Part of a small language model's weights: vocabulary 656, learned positions.
Each number is 128 + 32 x the weight over the matrix's rms, rounded and kept within 0 to 255. Layers, rows and columns count from 0. Numbers have three digits each.

# layer 7 attention value, 128x160, rms 0.212, rows 60-82, columns 0-79
063120116168137167149097161177131144141135160132156093094128097175142179161115121171148162137152125105110105116129117130097084126118104125137170116142141203098129131103162095078162150095133115188156133130142153043112153093169120077158086161
072090163140175147166121120152110145060102149077134131117153188144102136131118102138096096119130175124134057130148115118095135196124155157119131194164075175119109155128118132091101081087132139118146154099167099138113120133049112141132122109
114175153086058181106159055154142123091120107179107132150103099086129099137162151112131154108177107126092158092154105100192145180108143129155087179156116148147141090146115176132131094156157136126149135131055143126131106131153142150130174116
086112147131141099122127154174151101108097113116110106140116157165177101133154117074148138168126117090114147164111146187133096161131070186068114111112101136128165179140107113125128083120136124149153081139132142093135147169105155141099097123
143141127228081115108160124138109131109137136141167116233154105175112132165079185075159161074147186137134176107138133090129126147095183088167139128164162155122133139072139087148127105164156110124129200161096124120096117130147145113107144137
152082140164071204173141082135127150176183135073120128139112168153113174136123171170195092149141131141135129136134140118106177153160155113134144088154123068145165122094145137129130118142190111145131134133136104155174119093122110108068074112
144090107111138146173100182089168125113126135115131166070110055162193142148117096176158143110122076179140189127175126174083159123126115134162115050114167134089131140148138146123111131131191091090124121162122076140166173166148136134179137140
150134064143137095047118122122130155157064059022176146119163110103074134098108150157080109080189134197131097157091112149091174172155114127111101098127087069121136141118113100139060153126089142198131111122159112077144100126136177196154116121
102167119107131143107124169079120127126137085162083139134141171098124067166161114062085136175133068123148096155171179104119160134126086038138105104097109139126132160125136148139150127140058133139102102095155145156161079132120181154142157191
148160152194105131073141178141174202134120129155113088086168106127156105152119069175136160128082108148109127060117144188138148080129172176060079090091155078126089093093096146123113200136082127150134144119114102170158191065134189123116106150
167101081143110115114132131186113104079093157089119145125116119145117118152192135158129129075120183128175138130079132109138108132118116163136095112161118188132205137103131134120147093073130136118127219110128168131087095133169114109188145125
149123140190185108084111078151098138154146123101117110175124119136154150102135063089132130128097144114112150128102094173106159075181082130092150133160140151125185159128180183131101118128168166118120102172094102112142128089125073134132100112
147106128102138109119120147115071088103098104148128117108145078143137149101125140136120182113119115157106149136161141158139180171158155165042101119133107129063171122178164150079100155089173158132190085130196174172077083191066083099160161184
102135192108195103148149148166127133105078107175090057155092169175138070126139132167144113094122130147084160116131172140141087126064071171147101088164132138077144112170115094121146113115090207135133104131146135179144090038157103121150101090
196078119161134110114147115170125110133041130104121087133127157138145130193148154161182087172141138110049139136124122129091159116094171089149128119045130136187168164076115120139121149158096149193163100129077154163142110127089087079143143141
148126193110137171110096151137144086102124157098127124106135141184122143126085180173179125111114123145068147105082159157145105124138119027168116125140139131063101098097129178095099096101066135167099110089145111102165060168137110181092143122
106186137150102164137088172128154107141126111121142126179111149111121087016130112090157134137150072184102087147100118127199143082102138124139099090126133086152147146135128170096084094155092127121170105176123141070132116102142185144156109123
153097130132167120060131121072112120077136110100172149083060100090157135101194176105116140109139124155131127114143116106131111085184118101176108097124101044154127139149091132165112117090101121108134136085174164135150196076100160175170118109
165088143088153043159101085145169131163179174142105134210171130127050072139096117141094175116048136092148134108068166070155179173141145143059176118174098115100130166183108112158121129159158147118164123094156131115090140090120115070121078146
075138103136110071157128095089149150072132162118086117167162080111131137161151148168133131167112143129152179095069112133094148119111168145124191172153111107124130107111143100072107138155085135116143153105117085188143125070126082125146171073
150082206124063162146167091177162090106069125100102153127128067124071104100139100119080137170128142069172121091137157094109130087137060151131137158090139191138157154109119100162122136127065186084120183144176154141111143168160128151117121165
115125075087169147086149191097110126097090094164142112114175187142158177126162126155163203110169142127126013099112146090155131133122095135150137123156121134127106155169148129100096147141045108108190165124119152045130126126153088089146151143
128147154089125174122139120089126190086150104089145129217171122152077135132138117194110155175116115143121056137170116100144131130130144131093115199147149137157176099128097179084179057095124142109099121121086131116165084082078074137136172116
# layer 7 attention output (transposed), 128x160, rms 0.177, rows 60-81, columns 0-79
159142138078140126103153121065140151174094118127159127116134185123127136117133153133107087093087108117113118143177174151086163107103160169107131097129134081129125137134084138189100064127103111096116135072121139117108108116049139118132178161
121151139108131171052171132133112117172127134219144116120131117100125088106135158134161184134138116093094142148146148170112124094149131095177147161130158116125128110125124139129134201148118150114108106117127143168099144120164179175168094133
194091093145153125160105156152084133121146119112113182134136126142115118152103112140140113118123187155182115115120096167146128075151143107160127159093122090086081153138137138140118166089113109122134087138176116182135148177100104152116095080
143158131160100157137089136148106133171134111118122108158074107087088109129144131151134120101194091133096186082110079096102137122152140144091124183144157109115126138162123104089116138110134101053150113116122107129115107105119101081165158112
097157154072117137122119106106105118130102162089128130144135123120136117119099119153095140146097085127142148139085081141153087140181114139123145153135078108086159134157116140163158133114155206139156107116192128152148133113098142055095149154
075157144137125117158173090076081117122072096082115179127191121101148149108112146144103158095151156118097147102051207084120123141104167213116071140083137159134188129093127110136145135109025058088125132123175122150076146155122174137131147092
163133178197153103148124152145098085136108135202120119129165159078089177042153128118123075092140172108116138214114122132146127142189109134107126143180116110156135152152105121099096125165063135116121120072111146123154107131106138185065083141
080150126180078090122131179084111122036119133172128160093088105140147108098130113100111177131167149044102107084163149128124092068106133110098061112176079181124115142119153131102155137123149105071093138103142132162105143085139101111126054099
139099126126093167085126086163098085090150126164093108154106106124086093178113112164115124096140165131106107135159130163156043099123105114061127158149140107168098099146126097121170117136149109135121173157116127171111174135166101066117101120
078131205121157085161096137137092118117122105191176190083185158088108170059169149051080149091221111167121120164143111102137170128088186107186143193103094141092195114166126128163115126175143094109104075128131191104143151175100179152111119134
111112132140128148129140148092174162184179136163161086099189126108082175154115125103146149184095166073082104120155119124103163121149186163098158156124048168127109158172133094129099164058140187104156070121081091128186085129144145132092051107
119190114061122147075080105038143120165130143112138172102118195133118113133046142120097083127114113141109110111168152155110138163108203084181174134100150084139163094088094176170117130162170134128147175111115154151123174143118116128120129159
118149158141098174127110089157129111140152135153108135108097141136069136128152105096160175122160144123130116134177126060159128116127175155151157162145142186133102096122111123116166143131101059145107164147133104094175097153184101151155095118
099041136121082115112160133152099119149163147063167087175126126079108129106094133135127107124179104116142113180161095128156170104159137118098176159094150137118083161140143168130144151098089085137163103123117170128121170167154169105113137104
062152115119152142115137074102147186151159115171165124108096168133155163146143127122116135133127124170142089092147106064110144124151103188094099144133113109113140123170156129165180082158106145128122109115086123112135185115095200107141135103
156137090179120112162162107149064124181152185127183108177144076100178168102151095103119131133150100100147113140118116112064107105132113150166127141087129189139133205146108152122163125102194101152095166126125140187128171122129134095107139123
198151087120119186121178166117049072075122157235103096090150121088096136130187119124051138111127138111121127113209118173125086166139128077122145171124106085113145081091118064190108137126137090105139196135127115156157145153100060117189142115
113141127121122130126162118180118110090110096122056103093208196114104119143121148123187172072147145146136075121141200156147128150065181186119087119145093184149088132112165149125234189221138128150134132180073139184125107160133141140096168098
221198147112113194097102124059095103168139115049118209096146185186145115069158101108082091110163155157129109109077154168120117108157149148148132181091142120157117090135161162111125116095144104134141080132111094118146177103119146178098168114
100139170112155161174133153119148122126136132064181123144134165121143152075111110123115145101139092140150150105147132158109154095121120129093140104023150165151121124127095155174125123041156152140124102094134127087086131196111136167112076159
137177124119152095115056126163107149116154158129174106093160163112117134147188146142169161163149126080111117120103126140115108145102227076146172124138120122083094112210073124147137092130128045170086131141115141125172097045112134081153110131
176093136154175112117089137154164138121175154074097113108099122096093115112111160059153113154118142138140122157195095161129143095168139061050076103156101111182081104112130092149140171115137191170122118168161116170144113130201154180111141160
# layer 7 attention query, 128x160, rms 0.213, rows 64-127, columns 0-79
111164143080136170138151130136173073121137097173133108121123103133124179093119116131158087093156109124112154173140110164099065149160115158126130150159191128129126112137103113106162103137158074150144155115075139121129146145175147136120129119
119129129070088099169118137126142090104106079097119186150171149090195146163096109114130099141114157123135136103033081167113110123134113168148151135104082115125115148107102118125056130119112113092128123155122116118145134150109086177154120147
119104097143095084150151111127183096113124122125145117113126120124151115126068146074098113110154166135135140129170114125163115136162135124123123108089123138162161151142069161145151123092115148112159147163137145136156126101157141091126120106
227165152154090087086127146078130128105105119074150164118144124096146101104125112098169085126118147082145135140163162140141136108135156160148149148163199128138086115093137123147124138155155140136153105107180129116131122164157086165067073094
166104173095107066121157136078068139179104128125134151158072077104113091198135110106104127110121155138093154085103116142156143040132081109102128118076086119141094173143153148142086084154112087139129192115116108161117116158082142149119110074
164065170117102052182146141141142086131141123091076124104093135085161107094158187113118151129133093093093143159116098133081145130164133128148128098125152156117124117177168103136131125097157111167098126082129114142148161159101170101126122174
104100158106163162151114115173109095057121134168098098138150101122083138121159217099117120131130182133121182191175097104155093171162160098101156111146166123104122109161146093112137140149176121144113134166141102100173136141101122101141126115
144154113039099160121045173059109113145100088104168154077094109114132102149141074085021116152133153191117099160128148162105138087117141100128170143061093105092095117072083149119099192117066212151135133140114119123143090138112103101059099125
132142137106127113115173143137117129168108112127122148164096143127109115118134104054090127128058096191154186109060127170135140135137104151160188142091134093140115161133121092181102151124143213083127105194121178089164139135115103103102154158
136188150056155131160094135060080157126088166085130201113186147108131068081140142076117085058117170214157144074127132106099157093102115068169129169089141117112181121115108125129136099171118126095168092106185085143189158138140133136062153179
121148184142086168142144138159148105152176167177110109105128140150165071090188158068148148090143139153161199187126151164104089058105122124159168117103189128171136086142135117077150119152164086150111142103141117147109115143148116139105127225
082081120118107153136126126108120166155159133105138078095155094086211115155117182133140135185149130110117062071146128141188120168078125117114103111115153144077166200124134068178150094116139113124115120140099178125150155134160115134059122127
077090083097105151168126109151134088021137158135132100116164152145154116124152114093130186201203118081135143104104135142115124138147102141089151095199136119099099070110175099148185098061157127148115189137153093105108127175136157100140089173
099117152069072110118113093128137161159113046115121135111121120099126110132128149116104168162160083149144129112082113128159167187129146092161199139108128117121154165121171115183122144129090102088118112171104111115133071107180105124118133161
146121121139106144163192062132169132127135064117107121116058106162107116136134145091186140136133132096127111189168069133140181134121113077157070113123107136155116144065120174095135074135168116115159109130098167121055202137136118151094155102
127112179069135188166089143086121102092137128159198138127097094160145143087091137192097149105145101161163189090094155120166120136113133109117192140111135092102101113120118158169191205103162132091092153167091107098140105135165077168166144190
117093150092164123126189157087104103112088082105152095047104168126152115144147118142110157127142150157150190114104168139156080170154097138074091145105112079146147073161147176158166180137109119072144132120112176093094123128071125131134164136
111103146105133127101124097112189077143182117161163146112118191118102159152080115063135126143143181108104085131100131135116156079155173054120112145160092112140168130150152125131095138141112144153114139100082099123143124182170079073120153151
165122134138165169161175172151136112136078133158109111153079170132139116123145091138099107106162165175129142078112092114142128143106114124133121129148182099153113151149065112172173119124140148127134079181182168102073125096162134075180175124
116179065135154086138096126130131127061075165102114100123084122134124140157099130132093138078119079123110143164074167158124145115097111132100138163094111112105169194113099094155118111093098063174129148126107074212166110104153102139135147107
132155146173107155099082108120151133094096121128151115132129144154115091093145144164161092114152078151105151163146151198163161123095125130119108182138139126105121127177142102105073114142114092175156129198100117126143108146120097161169104202
172089118094097104114179055141152104162059175158142135108083150159111162120132125187085165101065142160152108142162184084230201183133139150106106117135089067161120085116115114151085151104076156128101120149093117097106150177114120135138149175
100145154133096163116125156097111150155103130097140188186127127122114170160122144138134113123151111135129123128129196121153163127121151164100150184090055128140163096159146163129141157102127137101058149127105135161177079123115078116103141104
171101120120097105220116141096129088084078165172142114071132090124127096121109114057149137146140145108117156096121144136153114159137151160132120098141136156131074126090107118092085129136122118142126135121138132096103098102156111132133161194
157124146124128166126091165131091108145096116128095130150052110115096113178100148110122137113148155083131124116173133121062139118108139111154132088122132120106108139135169151147094134074105078124131149156106096134179151154164117107101218139
089134173125113136125124129176118173093184146115138166043156153116084102126146162156096165103152121126117144099129082125159119164119183089108162172160100116097120152174169123159144123198092104108160142148091140132153126091073132082105166120
120122137113077131052193104142142172182124174164154121100124128175107132161140117171160158155111098139100145121097155097103187148152125154122087134141117121145131084157114173060188178137139133129146089136033212163136097111125122111147088119
104084093187168148130157087168139113131165104143096113093116148129150149153124136149111095107155149070129120138130098115115111133152087116095113093119114144090122208145122117121076100107150171121128119127135131131084085170143130085120137153
139138123152147139188167145113129031161165135204109111156171205100116165030031103088132151114125118166106099082146136112117132101118094142174138160118116136067130101117111126150165113124177134116159087084132123123134120113081168127108177174
136159077165135143191138109131104152083160091158131084128190152166145186155128105085126123113168095068087114139149149113082112148132124134129090097147143101151145187146118132120088104127124177112095124089153144122100101127145152180155062129
146123135148159133124152174145088129186112090119105142115137156082089119180167137144124120118080118149114102127159163128125054140159134151147113072127131126121131147105110151144143188111104134176141151129145102082156136110145070106105126109
150179125144072142093118149154165176186193138063129118153167130182208125081210141053152146091149106109135125104159123148142115115139138090166131174182120112121083158130114120087118094087155176140125127123133147128130113168151164138165147157
136128135065151104111121176056172130104105123134131183115120134148154090171149130144152135136103123196122128152124156114157130129050141182146174170119112116069156132103095171107150148132069146105092126151177157108130135156111063115103118125
107103182160125082052071141135128125077126123093089102158065139118148141094114096152078090133170072124175132133116190175144116151146126077174167157138150155071205076067126135133147129094123128122141076141138139125173133167144066164153172150
137156089230110099124196090180140171202148159177101082116141114089091103173134134099161121084153211110091188093110129129112112085111094132111195104083189157154151078125174126103123084185198122149104169093162109126093118114115179142136113104
113080128152124162130156115162152132126075119146155175089122128128162124105121124154061152124152148131106100104143136152107143142156086108091136137118049125137185146100135102122129086116108176107149065076110119074156106166159140089114139100
144117133145101114186093151101145133161168106129136119138127111093111098135109080134116128141105130133157144186136112158168166123099110140159174130159140098120173136129142156127108056098128149135130122144146157136186136057125120109103155145
160064075116090118123111100136112167130138088211117111169088155186082117152137146111130113083177170082110199109165171150117061093063153144108107148116152131124086116150138103108124137151154093150052184103069126119143134176128086111148123156
135082162135129121121101079080083126166090142153131194109128145107151168153111107140081080101085146158108104141137127091102094132143142142062120157126106114108154153150128111152125095145120149141130091132134175099122098032143159170116123130
152197129102133147118092072090141099117133164078135140080116117145163164093154121160103169142115114080159126151107113162153106142124153134122109130097148153148106167134127130146138088158121170167149111090108150157127138107173124144115086119
128118092182132121076181090139122115123126142174138142115170093130150146125084168148151128187119145126110102114193158110106101132122129104134117140122141139115091118140161132082139090153172121121112094121100144142124076128130116087179181152
130113139137119095116095129160139173128154104098118125194072157128183105102120168113101103155101103160073100083140114131164147136125126167167174058086073099113164213172118112165069056108163168086146112128151124113177147139093075146081112141
109117124167155150234130102164106118179143168099073066156169139142097118083159121062170112108176138082111187134185084078095141115099152148170103162181178116098107077104147139075078117155129121135164078187198082134180125161138147133196178046
096171173171118065101141138082089164105111143094113125136155202104092169097147122086141066110101110166143147139111171143121159137086120157131117153128128106133111140099126120156153109099129177157123098139111100108090140165110164112100139132
137123149137073121084127181136103155176178177123123127165184176200063113135150123130131096099112127127056120187107127143140094156154097124133093142076128179116136058145154088125139132113132149093113101099138091112099154089065156156112139154
074112123118127107140136126105128182184095181146183145142164132114119084165138090131084126162091087141134056105112095153164135083105108141077137119161104083139132138119109117134147150126159145133118100086119116141120168092123110179086103151
148143116122140126093134114134149121077144137103155178168110138140116139103147109132154107090102165129126178125036149197092185201156089124130156165149166088095124166121133120113150138057045082117109128106157137113095129119130102160104119127
102108128157167146148161123107120148103177149092069108137126197102119153173143139108092166088110147112125107144144196149211129127102138115143079107117110119106104117093178077157109082150131103101175172126065110140140102115169140113136107134
118122131166147132158125173137099155120057088163138138165122139126191114144051128096122113120151067102152135113132122085115178156125129103158123082149170131093101153120100127158164133112136072167110096101145156168105156136151156111102079123
113156134144140145075119120074103170130112121082155141056130089174155150135075110172067115128113136130164126123080146148098132140092113132074117180177107119142048139082151088141122151079160150135130151123066174127061077147118137120103104085
108135088095138115070083124098101127120147111092079056084101125103140132127150131141097156104101111118104180094070146155147157126148096147165136107118103150087120139104097109151112155131137108186147089100156121150171169093099040200133153111
118148129164154070138133149138086153131130108114118193182117125107115134096152131115159060114170122112109181123068121085171124122104138097165122068103106135178119158154180100171047035123142145148122140102161152155129156092115104092058135179
136092150095151105146099122091101100101122167157158129154082103165101084126127144093152131147101111041100172181113130083133103098081093119098203132143113097110111111120105123148064168145124167104132155132153118192109125126176118120080138176
105121143112088180120164128078140140094135110075172147126105132157124115116110182107142110107146137102148152132107133148118122080162148098146109136144131123113117117094151144109132111136170059145119125101139192167076108123148164071101159123
074155102191098077182111112100143152109175135128103111166147174133145131171127161084186104140127137055026134152148127111108112111070129116116084131126150118136112119132142091072125102161137115103128152082187096149139148155134185156179139154
112110126125099162100079163079095159109054139114097164059108165123146136125063119097172161140094104183130124114036112146155112172106120132157118174050067066109140158117118101130074166141096182145145146114144145107065157098122169142085138194
123095130105119146053080076138106116201061067109149160147092096131172133156105102119138092154066104130136139090081178103128150167135130096121142119126151178094154157139109123071135092100125149133132160117144101213114158112178077118101163124
084145134130160113138156118155078176157143132169079150073089122089103093119150083120141115110182147140132070097133129068075092105134125131103126153139113144169100153169143137092186131171150116137086178139124120175137109172094149176049111090
123162134156139111109126169090109144101119149133126051111109123133125200157129117173133106118103094108139146094142109102129105111115108187128107170074121132096153167108177123131130111131154167119096138137139193103110148101121115134127086180
119162193115099121141140177134113142143228144185077123152191134133137132123082159158090126114175149120099129130167090126133129111112152121093116105138191130121142086113113116086176097072134073126086073092199082088101165111131123169104073127
120127105157179111112161097158166135092180124165101072100142164119166112087166147119152062107119122086100107126152138154107120127137126155109136087140137182094144099124127162122090129102153114103168130150119086078139130104181135156132152184
137095185118134087210134132140114095179109094047145201041138178135152111135109131178102112113119162102106127155142138140156129085132128137126135125165119139149105103095087092103122112095120125132110209115056131147144158135160113102119088121
145145127217106112118124197181106119196189127155118075147164066164101126119102129070185108093164142103153115105198072142121082152131173105134095111127110124095142170047127102131143103105164053154178112121118155161164198113193164092091124164
158110156121134177091087148198097136085104101076105137051113101084097055147116159148156103114161143136162163126088121148102148035132155124102163165116180112126137114137177154144093107159120103113102194118156118152137080172155163065143102128
# layer 7 attention key, 128x160, rms 0.203, rows 64-127, columns 0-79
105134175079154052111155129061169130123099165111135128101125145116142115191131116151148147132137114151111152111183187134126187158121140103110152168123104145144165119137072142150159087134084150144165150143155116158083095222150147130127151124
133181059169086153182101113176158127114090116173163104143109120129106095139099117124161132089134134139143088103069132152082087091142101105131153096142101193091148072133131111183117226115154156118093143154148103171112170067131178157071096116
118113151122101085152147110134159132156178178143110148121168157141055122105166119062123141122145099157142144133102111132134169127140134095124159161144137156121140182115087156144150063137190090139112137102160097192142202115186070080137173109
149182136140103110118108083160147090121082099081039149175119115093149118143157120122155103141163158116150116095138137154137134130092102097104146096169108121181087100131116148129082152085097207098103199136103061145135164138108119143133153093
086072177205124160112173143125113152152146122115125117155118106114041164118041113090115163127147136182151096092099187109144109092114121143077145092160112133148123124167157120132128119149111137072113117113059129121155110092071191118120100133
144140121125140169136194131138138146131175101120109115110093144058068126069103144079050082128156097144108156134157101137141131093157134131111105113135101113132081129178153085123099107086091141178145122048107125120113174142155140168141105074
105124153181112087149171137119165121100144115123111122121135104088139119131141075020152093109030159102178123124150163142148143123180118189131114156187116062130092143136113154099099126087120108114077158136124103111117094152164089133126121100
132099107092116129095138099092165139059103100136107117168141162173132117113081112101145122129120113196145117101126143122156125140119148127132124106175148179134117102073173140115144164186148116124158104139196103090102167070081102168143062193
142107128109124124109072144097139136150079156126109082116161139116180148121118057179121125110158127137117121103155108128124154132115175098089079129153197127074133125119083153188176124082121114052142146110089150112161100144160119138101141130
131125074182097093132098083153164155107141030213131154166116115131164090104088158120162160117160147117161119050128096098104108080143116129125106146147157133105129162087166098130172101090111148101132134151075121100115156080095138253128174227
134068152151115154110163071165123138083146095149073053142129067115130139122133154120143136146104152103150121091154114102092155149125150132149124150153161174148152098131126126100073153049093130144156121089137115130121147125133124133133129102
103125100094154167155106146077091135121112150135100089148137136163130127114184106056077165141197152154083165127122172150086131098068084084090137133162096111087154198122126158149103171114111132154059119116157171135095161129172142158138132091
106099117108141100186141097110086082108152083177062061104100092113104141151121119125078098155137149124054145221157114152194122129148115094066160134104135090129152051172208137102141168115165115126155124079166117104120127118132143109172129115
125131067103120173139137108100123081096125164111126120101151127167111122120149143134134141123136075145167122135114150146158136137150136080136111134127060097120179113107143122125147180178111071104120085093134151162149145114128115148108124097
128146131142117111105139158095128162140127180176096144129142121138147089145156125143140158142144156135097133145094128134104164185159119104116162157084100074135155101110117125147123116098161113114120127142094098179172172101152129126055172125
090159164094161127146145108126103105112122176120106125162171140116123160138158117150193176113150082178167032146152149107066132146129095121102104118128188100113187115131121146055130129093139134154164102103125079091138076110074111099162159122
073183126147137141122122141092121128099103154056122105080119108110119136111107151091136086104135135150178135138156084114080103115142134158134133162169148159130145153129160102132167081103142135142078184121125105135172160102117172141103162166
096119067116116110083133148116169113149146076115097145148139150124108138154144096119144171144048117130134163159125139136037159124138127166135103129106052094117140120100158096118123136117103147149158086173106118122117149169183111180167062127
137130207160058156172149108176150103104128198141082139171148099098111175141112130138155157079137106114152067084140093152148121120086107075137085137108154127139161067074136118162149114084128127161147081111177137114125142095121106122099132136
120138106121180093089104159126155093152107146124118125199098150145120148136136138144098099126104116178140106096075069137136120117180143141048104138152132123102109143112153191089155159090091092080109170141169198039098155143122175125131118086
147149137127161119136113128146107114129085169084111149106129111109143091092131167148154142088115114145111130133182141140097145118117128151126156148169128123153154152142138163116147174115114107133098110113104134132085096090158140076125143115
125144171098105140128114070126107174126078148093114147061080115136142144111111117158116092111094118067153110151164157182095093146187092102092131084148144117103134126088121124143154162130101109172159174123173082148179114181122128195132145185
179114115144114137098102193176141099116088132146096131063073161156056115136075125179166168074073117146130235098194170191129174088079112188148074091113134135110150136152097105133196133158125058151119166100121141135161139118129163136112136111
135184085118144133156143081179148079063142085168080069210121089146101183151099151075183102127130134104137105090109177099173088105170077114143128059131093133131133129104117184131129062113130094141131166097134091160133107111181097163122131127
080111143118136137131195079149147116121109105117134110173168081127087130130046104136192116141126118130143138176203126183149098101145094159143126100156124079169118142151103147096126141139134178144056034177146124105084162121125201146125123157
144141128144172107121181083132123124108132105165133117048206198158120162110065146146118157119114153121091152090147118122133110127138145210141126121139100108163159137115162142095110101132125155103138090174134133095160106159115094192157141128
106113070061164126118095100119141175130165173063132061127178145111139124170134162175088111121125187097106043123203148127083105134105168135083127084058133150134105180141077067135135101137080124153134122105130110154183127082143097053140128124
110184157143122157165095124118109115106158125123150117114143096140107158136160080097109126132135134147112169160117129126143131141172109180130116126130076084091138100089144147158147130082156099126102119142143071122187120164138152117103146120
120178160165081112173162118101082104151128193153141111162115128177122108195147115153055167118137118140126113122216111139121112102154157102181126148114142114123065155143116103139138175120130107157131083108124103102164101125152143135133141171
138151157106141135107161127158092123157128133175167133142160122120065153126164187153115156118136104125140116125100104148130121071120141104158155109083097109117061118152171121183079096118099099132174132164112175096105087129090147082128158098
091196151111113145065132138111148153106138174176144108147132194142175100116167164111132118138120124149155154130147101167164121125049203104171117156135115131128093129099142164173126081166116179109111137117142089189134106105103132133104160143
174094094141156123139164079063145118161092137071146096127077104099128175114116146168119160148114149139126094074117061112067114144103135088154117155144171112144082102066126104118103128091064150114170110142155115117163112134129105175129097157
154171109166089101123111088139141148154105153125096167065137147129083121141123092137115130148117179124155153116145175125127127119140159157095126144124146118133125123140092173090085171143128105155088135088113120151146155101099127143138159171
133135136131132178158081162168061102136127163111129129127091091140139139137146086116149139140054189116133140113139133106129103160179117094120118100142121115134113144078140116122112124108054164120117162146131110109087126131112118180153132082
103109081160124163101145079146183129194160138148075136148152151164133085126113167099098212146161104107110129098154062125149123148118091116142180138093212133113111143175121156168116161117128137090119037113107181153155103120132087129107086115
099183154089123163154124162126105142160147149127129140139171155078131164162150195125138150106070129150128102103074131125111144164170091151143129078118146131093135144099117101145136070095104134124147126133129124097151131107139120188167125104
155126151160153120149133135143114105145166121132095102167164170118070152151136096145112134157141166087137083098140168123113116116089129162098179144111108110119155188145127127149109137097104139148151131118159108107136123118121170104167151106
088120117175148124112173106107152101129107149172166061122160121146098149187099104171165144112189103069144129136165106110111068116116159129128135157182068163149131123103121182083109081164146084187125187124101173125153095096188121133172075150
161112124090117167067125152102125092077118121123117159154086129179128157142162135061150086130119145115102152075125115086139146097120133159121099030168149052092116111160112164142166103133118137165098129139161189167097125149143137180150136139
063145101130170199121161072131155057096198126132163181120115142139125116117182097135120124082154158176133104143131126108143112136074147083094142115137095098166115103132158130116185165078133136136143100102129123149155154110159152132126165151
143120143112106111120128124125093113134103056117116173115144090128103131127151106111134179147164091155107144143102197082130095138094165117100147084113146127124103126164119117149113120165163086107125084118108120157095091175156129154143138135
131152104143122149178112161124108127152129143105137129102157164151122183125157083084088162125152122127147096131104105118038161092110166116185177099060122110113118175116092159158118069120116108076071084091186167118153155142178136152086147140
106112183156102048124144154109097112143101157038138073177169079123153112141072120146130121107112154076093140153070070099168111170121087133143079144072119105124134148110093149107091152118077157154125116087131112125123109143157111168152214103
107128142112091055108112072175126112135133119043091130132102168178150094130085119092134149133146163130140158110105119114147184155125148120111093138167174123137046131087141104150148164117097099144120095143154110119173095082110134167117122129
127159110129114165087147101169188109089140104144084128106160153135128123140105157136115088149220156166078169157094101119130130134157125150099141064180175153167084096123123064157167091177211118137144064146083159141145125116138145178136124060
094148117104099112148112153099126172102175126139081102127171159138114145135121071167103131140119100106171139105097072212176097122108175133074106046164092163128146145156160118149141087134099105128111129070105135133080075115095176132152127126
126110098083166141148125120129126078158169122147116153097143134101150099131134156151145143110158122149145091164175154131165158115120148127105130134149121095123098050154126107145120150132085150143118087142123117137145190106080083121137123126
153129138087164144129147094135103132079086132171138083119108092113097187109167089109107129138159132136117129124140076114158170144164098102107135161178127130174141209093107144090129112157149129138191107106128136075150134090081150151121114115
172078124131090087157098182122152097173140160124109122124127105101131128108125138148155150137165109101129085114107105163141113088126140106082133088125136151160102135170085083081111097148138145143142118142127119068115159116176158130121055146
094122156140131125119091136102082123131112114130106159142130155145074098134134100179132122085187105145117084170159126105155110156097152112107148118182131136147112130087172065092102128085095140151163117186161129117136142104084136061108105128
129172137134120097079192164132163130136109128126118130121150157127147153121101115112102079140109051145095119038124127183127087122121165152093121109137106127093082184072101127147154131102138165132134172091106232146145110063103137158187137095
105087151156116148162101092171127084111080123080123123132083217115130129160147062086100135161192104132130167128118127154112181101142103112127193122136086142164093149150138120132107100128143184105074091116121168092154158144146086175153162123
107090126197091116079103104100174149096147091090125102156142120077099121116149096152125119157125169090138133090158110124104140096155118149056108134173073146146105119144150127091111118208192116149056141127136108120148051153176139120115143128
135143131183107170125132132119203111139149081064103050147108112125128113124099176162154124137083141165085151129181116141143141189142140113126110096204127157139167087131152134088095150129156103093130163173119096095154156113124177145144100169
143158112142093146117149122132105174154116132051122121181083134118113140096098084177108160173116116174122100137135120101165181125144127194150145107088105133120164099112150137149131175083126037135115129127110162147107112115189153110151107127
072134085118111115145027136107111154119185112147147161126159128172097110141056058093092101117072122191087107114066110192128104163099139118145178207172142067150136155158104070122110135094130114126109144096160161111159105165118071144120161181
131172093146100191145113141125159127193097118084114082158062146151150114146149143180112161107130096138147157162084160145089055114140158123099149108202171097127110122164132062147107086145039095181079132137125111124176125115155114133125222116
145073126089105080129139100143086141123117103088121188111154169174139118146176157135114196140157077132144152106081098102162097135105138205152119104092143177121195148125178108107146140124130191138088155114101162139155173104108146112180087062
144121130128153154087134117121091131118155123136079154141142166073092111099134117118089152077155160168148131155163155115146126140139183104159130169134136124164175154161090082185155141128121097130108098112150116099186116160144112095100169133
101133160133091120113135166151119113105091078176048147117152162145120071122139096106148118099119152109077134133161092141145157113186149131144064158054140125190160217226126172127085043106076099113101096183131144094119032104119134181114069129
144162119179117121121225147131134116106152118127145109156181174126123156177133138171114146114165138147103098160149129118115131111130111076113170148151141096182163131114074110145114173130099073148130121089165098091154167159136130152162162141
116136089123138105087106104078127171108120114134096131090044173135117136169161123119162107159110110117114108170123066162156152175140083126129178136127114176152149146148096092084157135155117170126127183129159093145135108140096176157094098112
142076130154142171080108141108129174212103140096094166144189117121098157146106143165159141108133113151137098116149080125117121134161081157141156137136134085122139152132128098110138068120095156124145183091087162128061131132149155166084138128
139106102158149105127136063079136118173097078137103088156120150107154182099154163127181150125100123089088133103065149122217123150148051114117129180181152124154133103132174142133111125181119129113121115152132154143174137105091115136145136101